Part of a small language model's weights.
Size: 14 layers, width 192, MLP 768 GELU.
Architecture: untied embeddings, attention and MLP in parallel.
Training: a variant of Muon for these matrices, 279M tokens.
Each number is 128 + 32 x the weight over its row's rms, rounded and kept within 0 to 255. Layers, rows and columns count from 0. Numbers have three digits each. The size before them is the row's rms in percent of the matrix's.

# layer 8 MLP up, 768x192, rms 0.0848, rows 750-767, columns 96-191
100:135166136115136139124096133179093112102113149134144115102147093112117103113157065154206132148186135118112145159096097170097122119164079175149145113165049129115135174154123171178152124105129131129169092133161146139129119103179160074116091120089139109142114179106124137095135229134177117119
094:142141134202184111097155090160066167113097166135118136127126092132090117100084103121105169093146114089112087101139120080108100125139117202127139188140128123125114160122034122120153090203139142171139174176088137146124107158151061084155150139135112156094166085112156081141059136113092134145
093:130120116147136124128161094197071138133147102132116138076186174120121095109112167170071096094130110096145095087192161157140063144123128094090139120144081104170044128159103077143105128145136122158174083154093146213085157130132119152124117174156105164123124175153137157139084096171075105174
101:148141120149110185145106112147142122058108120104139130164097121145123164118102158146159137097150105098113076128187134146132126061090217100108112196113171098143129128129145168101136116075146135169115160126102205121187140107173123067147113123134091101103125085173103079158162072109090141162
097:102148100171116149113102059082126137125127097156155177157121155145116097150180084113079177095159121110137173148097086102128147134142145096149148071168065107161083130160101190074113125179087079092119129138150157090109104151115157155096126094184125164039175107173136064176151122108114121142
090:143149147084140124159170125177148111162111148187188154100082163070143180147064153197146090080117167166139134107116103133138155108092119062135096065101102142161108117119155097196129141108095115147111152074206081134115136135142068146085127113160141124136107176143114090166076148095153137145
101:149174073121114191128107045101132161058153061165115126092113153173118185132113128148160109124112138104089151177179143097152111139082119050068176139154118194096118144109130144159123091093139095191112133129163136095146091194159124185130075046144098147093110176146146140154121163158154155149
107:147113115138115108118087077148108137114119101131145147209089121172185135141101127102134164115143150131122193110141187163095096127143087128117128150112130086157056103088112098081104137193124136115174094160116154147101125115165085113143122133112135111118101143149145152105117097072099137189
114:059139176067138111090150160102099120145089111126137098143126149071131082083150130126096100079075067117158112148132166173139157179104169155165165175170123147059158113126143249153076154138113119083156145097100126174108124132154068151142135084116095133072151187108089045140175141088116112123
097:225100150117083193124104104123177112113158126141131101171084119116113162150154069117066114098141115092097119167143089126186119133097111143155160185185136066092114097103163107111099128222125155140149103150107156161124097152089065160109121075158057159091086165144127121137091137149103188179
088:137135132127088156189091114086178107152148127143103116126079186140115137197143104124146134079096165125157110163158142100116191056100140111123166136138149129119165152162143154122103134135142136116154105115173125116107211134165155089107071129093097151122115092115201121137101175118099172133
109:146106149123166089180153162115055090084174151117155069107111149139097089105158114113172147099080117178143129132148115076157111129095126081110103101123107128146156086170099124148080022088172111082165183165112108108150169207145085143125150203154203155107145162124149118136150154102072123120
099:129159083134162141161084106152073122129108136194166133137116082157152109208146159149136147090148130112157126129044051065123119107094153118120156158153184118118109167146156138071074084150193171166105108099129144118172113166134120163093084158102173146149179114081149096095109112137117123158
095:163138084188100128085156128067074183119149171129159088130151116144183107113135113119155087068090099112173136182097111122183125077126137142080147181171174066198176123082144093155192114180117165143152130060107107083124131107112144167139123098147096157141076165113108084130120094104139106156
104:124132146144145091160206146086208104068137089098132168143095166116123119084121139145086184088059135084079082140074142143169128152132117117186150171120081124121124128135132168169135091106101158152187180102118112133141105112177136121136147125108119178176056151136108144142073165089123110147
101:144142063152165139132180111094136047089135135167113135141142149169081086149156060177155155128103135132111124170134141070180132079113083185118168181151181135089152140097120133168071081140075118096147107134125121127177102099071079142123134177125162124141198126119127157078096138149143162134
097:168106088168120127146187184126080103148077189080118159101119095071100135057124085129155179148032127089135097116139087119101170177138126183138138092121157142141133085101119143116160143183174105138081201140090111103096161144113128099116084073130099108149175128115094113170198142137170126157
096:137096091115134076169128096050115108123148095194101129138154105120191230146083166158080161159107102145142151145169070133106151131106144159066135129151143094194129069107091109073128140141107162154098167095130133180139135123171132082119159156099081125103150119121113108112165113119125155201
# layer 8 MLP down (transposed), 768x192, rms 0.0859, rows 750-767, columns 96-191
106:129176094173130113094142190151187106103098185113126149111107151138068164156079139149103130143137094127134130098144129119211144169082115128123149153126119114176127102105090132171148092131106082155087139186116126119147168148133144114141100129131135087120192143153141127100139080100155080144
095:113111117131088091131136136157132156075114122106135101142131094139132139139160167221130199156091110166097090087128080178139137152136223126155141073162131140104101134127174136130132132093120140121181213101095161129127095122114144167128131166087102106138107073120084122155114144112128111162
094:181058080126056163094186130137137157133101112097165156130155169125208129139158161159069120136148128083154192115105111157113157094098196174140108096124117173128100089132142119121090076117129073136120215160125116135116140152123116137173138105165126057119127123139081145130168067178161165134
105:127115098118110133082099217074151097135179125086173143107054162148067152128086101183151114114111103146139105100137161111140123105109126149135097132099137106167150128156128109056097165139100053113185113087068096101151128177106085143196136151113114118193139170121108175112152103158186122120
100:082096154108123092094156115157125005119152107136136123112105115070097095128139148080120076119108120114131125131177113133109105104187187111166151096082151145176173142122148109100168121088158162093142182146085171147153148091142138159098119120112137148098127154100099130129171157136134126117
088:155116141203146120121112107151121187111132121162100131133130115102140099092127135092165154197128092074105164110189219097087076143156185100129102106111120147083120127124174116076119128128152123107078094162128099064148142150134179171158097159122104160134157158092104125088125079158138195126
100:151046138149126119112151185157147176149105148098112110182088098166156068143167124152099135185135133134142086136093156131099137150133132095093173121129089121109127101090133089168148082157083134115158166131140161169178131067126128070123133162102115125107102164108086092143115137136123103111
101:143117132088143101104136103141181075164146128135102099100072154115136091132135095180156120135053096120144165088092146132077120162138114139107178145190127163154078159171085098102135128128092029090138160097145198170143125139130066096151153128138090157150154171116105116043201114173137064137
119:084115090106159036181066155136164101154170123134102128136063173115154118115151097131101164107099121132095127061110156134115170114092134134214144127167102117074104131108128086145155163207147148106142055167127143153158168087063142078078170152121134146164111140155137119168111170093093131160
095:131185167163132177151137142147144081132130146113191174141132132105157141164112089033118115125134147109139097153122164145107108124106153163124140124119125115197100146107072098142157167157062153124104136187164129108188109140140125151150101120120148089118179151113162078157130086135138138107
089:107136173116114117137159162096120119123122110095114151132187099104073089149125106159103148169110089075115143134168112194154113106122112161116049124138070125102119111067139140071160123176156149140157095130077095149171135166062182083086105062181181132156115124116147191137194118171144093164
107:102106111166142130166151122148120077089125085090074056119117170155154079078120190072165165092153152096199105172184108136074155179117114127054105110097119178124115140118173157128142106109150158107094166079138178159109132103121184131152128177091114124073076169179130124076147130109088126139
110:106168066130163071218169118095132128116147129123096125117144099127134044120101094099165114165158173071178165130107186095135172162134081135137134096145101142136163111165152126118158122115150132128104204104102109150142131104157147071180084115148109151126116134123140072101085091112140120184
095:051153173118117124138135144161126080144073119137129138105067140164167137172178165118134149166170164151118119071140102106112184165176098144135148112091091159158083130103086171090085103085115151123142152149179088131094137117173108066097133165135191075105178134077127087104146156171140101091
102:170125147066096176138100125137101163107125101120160099132105044143142137166157164117125088109137185085151094088094077145120122116151071147126156117124144123095113126112156068131111190122115124138084114123137199124123150141084098150165150112163136144074120128085147164124145167113123179122
100:132097121163155069172143118122145080165163193123158124134097097174117136119124187147153160094092096109171152084124120127093069129142144103164085022118080132103133079162158161094136108100139091115106192200100117125098108123101129151183138133089086113167104174139162112113153079157113195100
096:102108162154182157129134158164097105140140122157125204122094149119107136172154123130081128070147194112143176107077138137102150131151161120154139115142117112095157108133111084156124132161121090109123145130151220102110077118132161143110110176162108088127138128133113183117162089158078148106
092:126162106129157089087147153156139112180182130107143132120128146188043098104170112107129179160110155123094145121138131147177137230126070153102134153087192142184135162132119108114161102071089098155140122136045116169081160149101152102125145074129146181152101121138131136147129113153129166140